Weights of a small GPT-style language model, trained from scratch on English Wikipedia.
Size: width 384, 12 heads of 32 (3 for keys and values), MLP 1536 quick GELU, vocabulary 21705, 38.4M parameters.
Architecture: RMSNorm before each block, no biases in attention or MLP, untied embeddings.
Training: a variant of SOAP for these matrices, 4746 steps.
Each number is 500 + 50 x the weight over its row's rms, rounded and kept within 0 to 999. Layers, rows and columns count from 0. Numbers have three digits each. The size before them is the row's rms in percent of the matrix's.

# layer 10 MLP up, 1536x384, rms 0.105, rows 932-1031, columns 128-191
095:431451550584407414468518569494380538483505443513495521548487471466521539445474479429519500474527491465503492480451477532499562473551452461430439542542531545531596477542546496511536440459440524
091:419539472482559511457551501534583518519463477494487537482490464494576559443416468458495494473426463440540410485413475541511570484569496455448523510572549548550536568411503503506528461538568598
094:486523519480404433450402486511499454476440583467502511497570492591560481567524485519416522472470549500484552496487543630440435547502452498447501486451506497442455533543467579502602516484448490
088:491414653498509434621457470487421501586551433499466524501534573550572574541544447542485444493472490632561513540565453377473522556532603477423541465611474487493434538502501480509498466425474606
103:401465262467563384504365479516497502436493499486507500624526452509445566490401494473540527470421555554490451443448427491582480388473600577509484479504557551508536536466512659528445409471423513
108:552499469421540615522457504582512488524532459557366481545535431523426468529427489504409530592416519528587478454505515449503506487493548450527449570505391404439474544481451546449586491543479554
103:502534551471512474541442556582536379478497474568495387536479553467410474431463495453518405509525490482465434529569440512471497550427444553420488478453407441469529530581464415423497515515496533
095:473449486454480490513512462575550481462446512464475535531515516477496548485492365483442384567505529441386443512528486439506552439462499512476498421519608654466545484509505511588429479492516548
099:586559492455443408515456421518529476616484478503512599489523497393445469515477330494494476522509504593517536451468457520554515518502472477494469507475537535520552554586518419437563456437560517
102:536467593582443414557445467462499570420532477548549475548443520547546484490493570538570539512534550503565523534489535564480601510451541505375473561476502555425569521553506535527534445551606524
100:433469553576498526520559556539515531512639483408492441409562453486536476488401436475444524503512507544447356526497526502588552446573435506521521494456475453470488455497490619537411519545511524
102:471445507590551408495540537558447503365491549446479471503515442472500457507459441438526422576528519563488571528471597519446573519481485571483445540468508464544560484464597442480421527472507542
100:508476512554501456414424428606495535552472405530539506490502556417516519494496491418394591548494495449436478477467579553453566502476486542544530558530536547491520503540461458524570403521428572
107:508466405506458537495498483523595476543516490438535439536417450494447581467573519462452549448460526496456528626522461590578556578491517544428502480516508510558408336504451426460543569464467512
100:571462476478471530486543484513416488483560474461444507525448503450589502547471417523542442477525471472485486478501531522593449476492406567579534523553453550461605539541510607503471543556559504
098:534574516557564420537490514543516438413504382484378560541467571618420517517509630421450502570499383502436428496508555581453498466585504596593576519503480458523394449568557530491502490464421472
097:517482400585440422604492485595476473465478450482455569478511513494595451638570418481429501497426489441537513544596520499457503575489474446548579497510504467499520583475499536498506551349550461
093:573608560481510454396493540559533529476403583559519521508545496523490562517494376449582546518449459528429530556551554419445528513490424499459460452513462480499476396535488476447564637424480524
094:524481455547475470521430558477561524529521527555547506425572499533511439407479524518432511532570405474558482441576491549431477504536497578461497521452436439466462503515556422580524588456472495
098:429504459448497551545420533556471639480499466494528486532555494497521456452499431469513472504426547490454606521519484482507610520511513540500421453513483403539461534503576520432533511467491512
127:562576459450620492492494463514492571553556522603426557409443495511442565513507550520591508558508382541449498519526436478478492541493518441469532529548490498530561574523513475496470510492500460
084:557514415477472472568428506506631429459560435368425592522472521502534471539556492503511476551433557444457495443528474483518506562470416510565537541552489601437605497571501486406462511462425565
094:588480481465541523527418481403452464454496500568566413540504460462534541537462379496438506487535540482478428463476485504482537463463467602433488429381508513431500424505438435493530523511455390
094:526534507496507519543548564435448435481421564425427517500584518467475552557497473400542485523529433496550589378546430483399568525512491541504462480531440458415439509474610600553505519599509524
103:484540535474548452490495468395501492483465434525441494485490481469545509489434516512463431508499483544531447503462465483448486507439500541456510482473529504451467485493414522592529471556467610
098:530446473594537407440509555473533490468494547480541456508513476537546444496538542561434447501516493462616496492571412544559559442456414559463527526430620435400602523460493459494422478537492546
113:612553482446617512516512369489544371527445492451629545461512434483496577555549501505465559539493496410538544445506638546498516555495592579477417499438491486489442443557598469538483542443469545
098:506453476407461557500580465559561450446466494566428482516509498500550457469423523600480497552541420419507595504541579523516517392523488464573552443486555581474532522494365511512525545584561452
106:445540581417480538483490494488465487415472571475555590484579462452579505377454534447505458534424483516439291511430583510530493530585472520460426430434479507456499541502539484516479506634506523
107:499489518500546485545443461532491495502510513600517570512461564555537495523432495529507508511383579521489463555586373467494476490541566522497452452442551549402525536564593507434524562444471552
090:451502477466477552461476526516505499524518610447554455479505517496492494428478493507538507461534562503523494506546490533590599506589481542437535411389546471578450507497503485503526431500520504
091:402566600457573391464477448539428635504499560525522527401519513478462517456456470513450429403572489501610502492613540486533485511551417493560472494513425576535539534453447539467518443552583547
099:581493491468558466519542554461510594474513538486416470521507597476487477513482447431473454582468484406483462452424472499496490395442501602563562517568449539606442601456431417550530533436518521
098:542479471527494538440473485541475555558517410484607417521505473508460530418486492489517482502499498457552578471412555471502461533435506423560431505478432477529540465531577517517486456540427591
098:531530510516486422435506445546526452574583523456575527598530482507503462541474433494428458525531464504489581399447528426589484502469437566529495577588572564422526470429494548576480503561544492
094:439467500480475537448462512466500502469545535479407484334461503455510498496522432437492575538460475528433474502536477455501459441513484661515504505464517579464465473547515492530526528443564534
098:534428418490521566458490497522484482556538460517595546463493404556454494429429494453382534519546474475489396532542413490498412456483527460516563496498578513531572497582495532565541452452544543
099:496495582522546515516505431547455512406419459468503438359550452588598471483496520430370551525468478482478522492449461463479478530504401484500506442560507488534505521428417426529545498508351503
106:508562427362483415437503611429379517529467547575471427590462435517486447556536447464513552514490440472526541491411471613340501490470478562572500515543535436442547475568506553516475530538509446
114:578549506471541571495492455532539495450464495517521466518545469566468516451502670470516598445438454526568470503428409503406518533494400520490486536413538580502501522464452411496564515541500541
105:522550489502468474597466546454517491487540569490497455465512522454484546550485487550452517452550522523499513529461444526510418508578534504503576584452472454503443534517453476464543479528476524
111:548470541476510483551581440475503516495522562474536507497523511512536462411602567512507582550414503533442470442573519490532605508438511501472546424454524535501527468480390485568506477456478462
101:519349519397470460428550426371476515569437476377562514508460400469485492484525498491382501507482523501515525413535481430568480486475508537437511519522441508360572491511533532474535491619450494
103:468439488589548546506482547512485544601569471594487367467433598497571491383469552519581527509522529431560556496501426505429520523473577441490500570510566552506559554518456431467436461406524491
095:592507503517556487573452504473506446655490506491523382500453461427498626576588411533425427569469448482373504411532551459525538495540457504557453505483466399491489528478438448484437527595410425
099:464485557432565509460475442599454539624498517504541479454425482479487535522519430467494416527499491427495486573469513497545519524499470550500606524535525391486449500441506482541566454587568426
091:464497506397548504501509493488469486483547444467503469447557541483532430511464449521556489551537419545414493432523550566480588604491504576505418481503489475498433426521517522628610557498503552
105:514502482478517498470408409628527459498468552518551501461522492536449554461549536464534444503575570443488495510421492561564516429514430408535381505481494455488560557488510517426525483469456546
100:450483561453501458477533495510468512495490472516545538554484487526494486475536574459426465504584492504479495483538570496558481444479399532481493427547526434532495518437481450476475466544569516
105:508488591500387449583505502465449510500466474466521471526478479487475487494476400493462463548410497600503543565519479501496462514496473482490516432421520472443457493508529487495602505518434507
100:547494478449482595556565478464489546506562486525520469484554407538454458370495459417476574559516537454577525560490597469556434482468469520427509569509445415504495441481489519512497507514490645
105:460470496541483441472496496526461422618457538523495464387504501598502525509425538617505510462588535494457533491500527512437446468506534506502519515556544467601589462536479554520435493610503478
100:462482476427434540611459531586563479511451460519544510483541481562513534457512491513560480537395454475616429419516483506596506536530496483561652486435471551527560589525514414522447603458480510
108:526445476570498483409543464498494557466583514499578563455498583531564483483566562453470504401481437597502582435508491574515551436585501503496512468525462500518504550506435487643463561462421538
097:439493437466526625521598370530483535476528528518443557448539517508497485508577480403545549534489517498497463553566573479518489502487600536554445464407522453533518542468567460513462568504512563
100:507533551440514504541628489533451533533511482525509431547561596492508603601463516469488563541461460464544450487478565499556427492559467484480483473535516487508499490536438512560436550540572512
096:467529460515567490446466515549594424469380530480529639429543537507437517567590527498487524524518521526622530464492527473537556468480445461504418521537491500474430434496509498405458535484395582
104:492509439559526537505495585457508497446495426532454396523492396523510569493492542541535501520455464422440529531453495486585492469488544482492448471466500483481519472530436477517497484471494469
096:516395405445577429504412575477520491521560506513552548499542507527538492501549538603544500492541437395477497543581450510492499543463481490534510550544467476525426549609452510525498501451513532
101:474459388459531562521506387519522543447544603562491534488515580512466409532452524455413525444522505463469400535507532494459438543574423556589464435493543511484505530514545529501482603496514519
097:494491516420477511513499536464527532467516530495526559567409497478415523493512536555514549404557474448517458489512509478540566466506467564456512514479431533530579535515509531404415527557649478
105:541414409484484418473572494522537568445568544501537552612465531474428413555467561592482483457490476564483528496549563510571547513436451508469524588491521560434524490541404632449576486496547497
098:481481489432475485427453440481512473514530522519518435523480545460491464500579528532498516497429445518409501570504504586538496424419500498564461433518485427520449434539525471519562557578522510
103:517502569496437465433437509483544526518521502463600562534542658507550494502551446544462450552500489477458494484477609491478452490553582447478489491475533457447557538464533560620582429509408505
106:514411475513506512493494498493488476511388423587521525502520489529528514465364526563538548454479505519522459464568459469402500467529445510445478431478534479551517463481469496482505477502584518
115:498570531444465523495470511388430446535505510552491505402422456519517503553489529574462511467331542529552427607501575536510488469521453543447479527503504583561591525473573491409553488538457528
106:590485578481524475523506379558548468479458547524420509583449636444504523499469549465552523538532505516505643471471520468567506503465412481524521510563541516493394539546546549439488566528465559
108:465574516536464474519513461416514536451463544419429403520525412531466496499493541573469424601472550433487473494391491489528574519418513545606518399566469580501501451458452453560528500541508545
101:508586507478473518471524512562523541482527515430504475543447428492429515426557486476568485477528440475558599500581490523581484505582419517475463523507427528392537618535496465461538471376500476
098:463523547481445539525543493510514586513508508566518432487500467537454477505500499581432492623441547498493475518537427557471547404524475439525390578583483459433582489501554414564551455531490557
093:497543537464498446550603497572552661473469451531588453478511478566551484457504524529460426443469474556474455472539523432512547452481573427512531512539556528518479472546591494494504554472504506
104:491551436446409472426547417482657512449578526513510532527482569548402553556569534537470531479480473552458456524581482447471533494547577460510553535498530456449439456501471491595561595474487515
095:514443435541493591553541483493487497576565510466462407503559465433591509484534534368512542514504516439575514472520441482555540484490443465484547493410461510507565560438531631510504490440544562
095:457544539443518495473543551515495607520483540590431436496581511472484452443503433566550582516486408527531398547554498509460413539553381454521415465495547468516497545503548523517531528534493588
093:546512528466442514464549439505530532444453572471555518528445477459480499515515590529501548490456472455512520556536497498522421413546432510530519555424444461421542467440452566372487533513554543
100:538529462528489515586512520490326489538564417401465345487391500604513456518534427423518576428563443445572499471447399513521524570463456564477462493574468468448517463556515573566549554560489407
101:492477500535554551542520494505490517408501475486614554435580526536448484444473471477401583462432599490517460449546510529442460488536448473495501453637390529447591464372556500562556526448572483
092:459525554446529562469556473565539438519448473487610440581464499574547476437560551467544473514510487457545510520572496482549470460528457496542471463410511548490504503657509572509448452451360541
097:492417478484531555503482501485552458529484505398472513496478455562388414455454460560523519565384520544464509505503446439402477446489556435440439471478482515602489480484490467534602636488583541
102:509483508535378521461515479553593536526471571548489549499471499474450454457523506495409548447386412528489442547506482544484457582580566499510514500482530600486415503484598467579511464481426499
097:537507400485609446575459535486474531517509556530502437646538533459463426573526456537590540568479466518531485510504489479435465547564513436503486488526441356540479439507558482472544549448450502
104:508519491463496460536494493504519426551470446507444472504495522474493539507500470511556540548511465484583474572496489432608554496565508479541459533556453536550494529487433540469557572590470484
100:554492366550415634525590568602552549604511599447519512590483516553535627437513553439551511488562471546551556513470457605508363502519563501509584505544560565598496454502540510494512467428549510
105:544571507525510498483483521456417507540505562502469508519390566474479490594417561471472519560485483524466400467369470533441596481456499593512492496469474505513426458496584500470471539553478469
100:466547510467446432520592509434502508463491475500451480537512433505640451549526496470492414551553496551441498536429539544486517443494575514475472493357531499442534387439494464568522468478530586
100:552478536526428404516459375450523434485494474468478531592578529408518482450492495522420450468498469533485450480497708522477595503545541517551483545506404619572521440486533551451502462589452523
093:436432504506460438475562433512339492474471578477578512577486556578450509487464431488564518478496503389558540465612431556530520457526586451462460502499493489510567493555578486478484484551486487
095:424514520458506467467527416391450503600521488559525585561427614542462485407558536594447607489489513474526430540427497518525567474532560384457466513552600599471541601580448485516570585562513495
089:494483431443402573509478468493552461449573500474503522537477474533441504497566481445543447510503502473425501516469462369404469398439459509503500451578504539473573448488478519391476484386470562
112:513552508552560504554480536439548478499494528453450362493479465539393427504382512571560552510466487516523503483483450514445413497433553546479474558445481495475533489552489513466401528509461525
102:501536510460498457489467513408529489441548413505544567550488416462507488417477520462401497484397444515502444485459485383521531439499489562499585470424450637513499449494476483599571432480503554
084:559569520499459552574480512389582460523514475552459485511465480568500415483535424505450513452419535486491544504589443511554545521465465469549549457438504564505581564474473550445549526508482526
102:446521539518537504491442533555510482447556520546418536500468519479484444463467472509523520502420460403547553448550547461528422507470513568502457581546457618466542567565570476598545504526562491
092:497535569471502537509459545554544577475488523556609531451562529480567568487493523426502498498480444456484517490468540587570578493483509476611494421472483504510546395517590538424537447516490544
098:412502526533556521472457487424480526587570591509495506471473548515518514515538483573509548532496466459454541431510474509598551528434508472459517459524468451504493552547540497520515522472451555
105:536449480582491472380499443621490460563502481440482451458534424507460510492445527479482456575493495589511475455507506488642402452432590516443491472511477482531540482569408557449569549536528512
104:510452495439451547535467476510475499474504531529448535509411414470515520481491589448454501545465475525493554501561460522481537404514536476449507506519558527542466564504489506505480504471495515
091:522483522569542526541496517406485450656403565534537485501480572592573559493452504478482548478504454496493482511537521533548537422432513635490427531542393443530514452478447530450427543524548480
096:579498475534555522501599401428452446509664493440589553496503498505430609545444450500441572532491536501475433630506568521490436440449487558413521449494423589471545506540436474510455534439616481
084:480560499536564434497470482489553550425612517490500432495442501522545483522365413448515534483465540580520507581538539525599516468533479540462534500555523478535473462476459557516539440474506489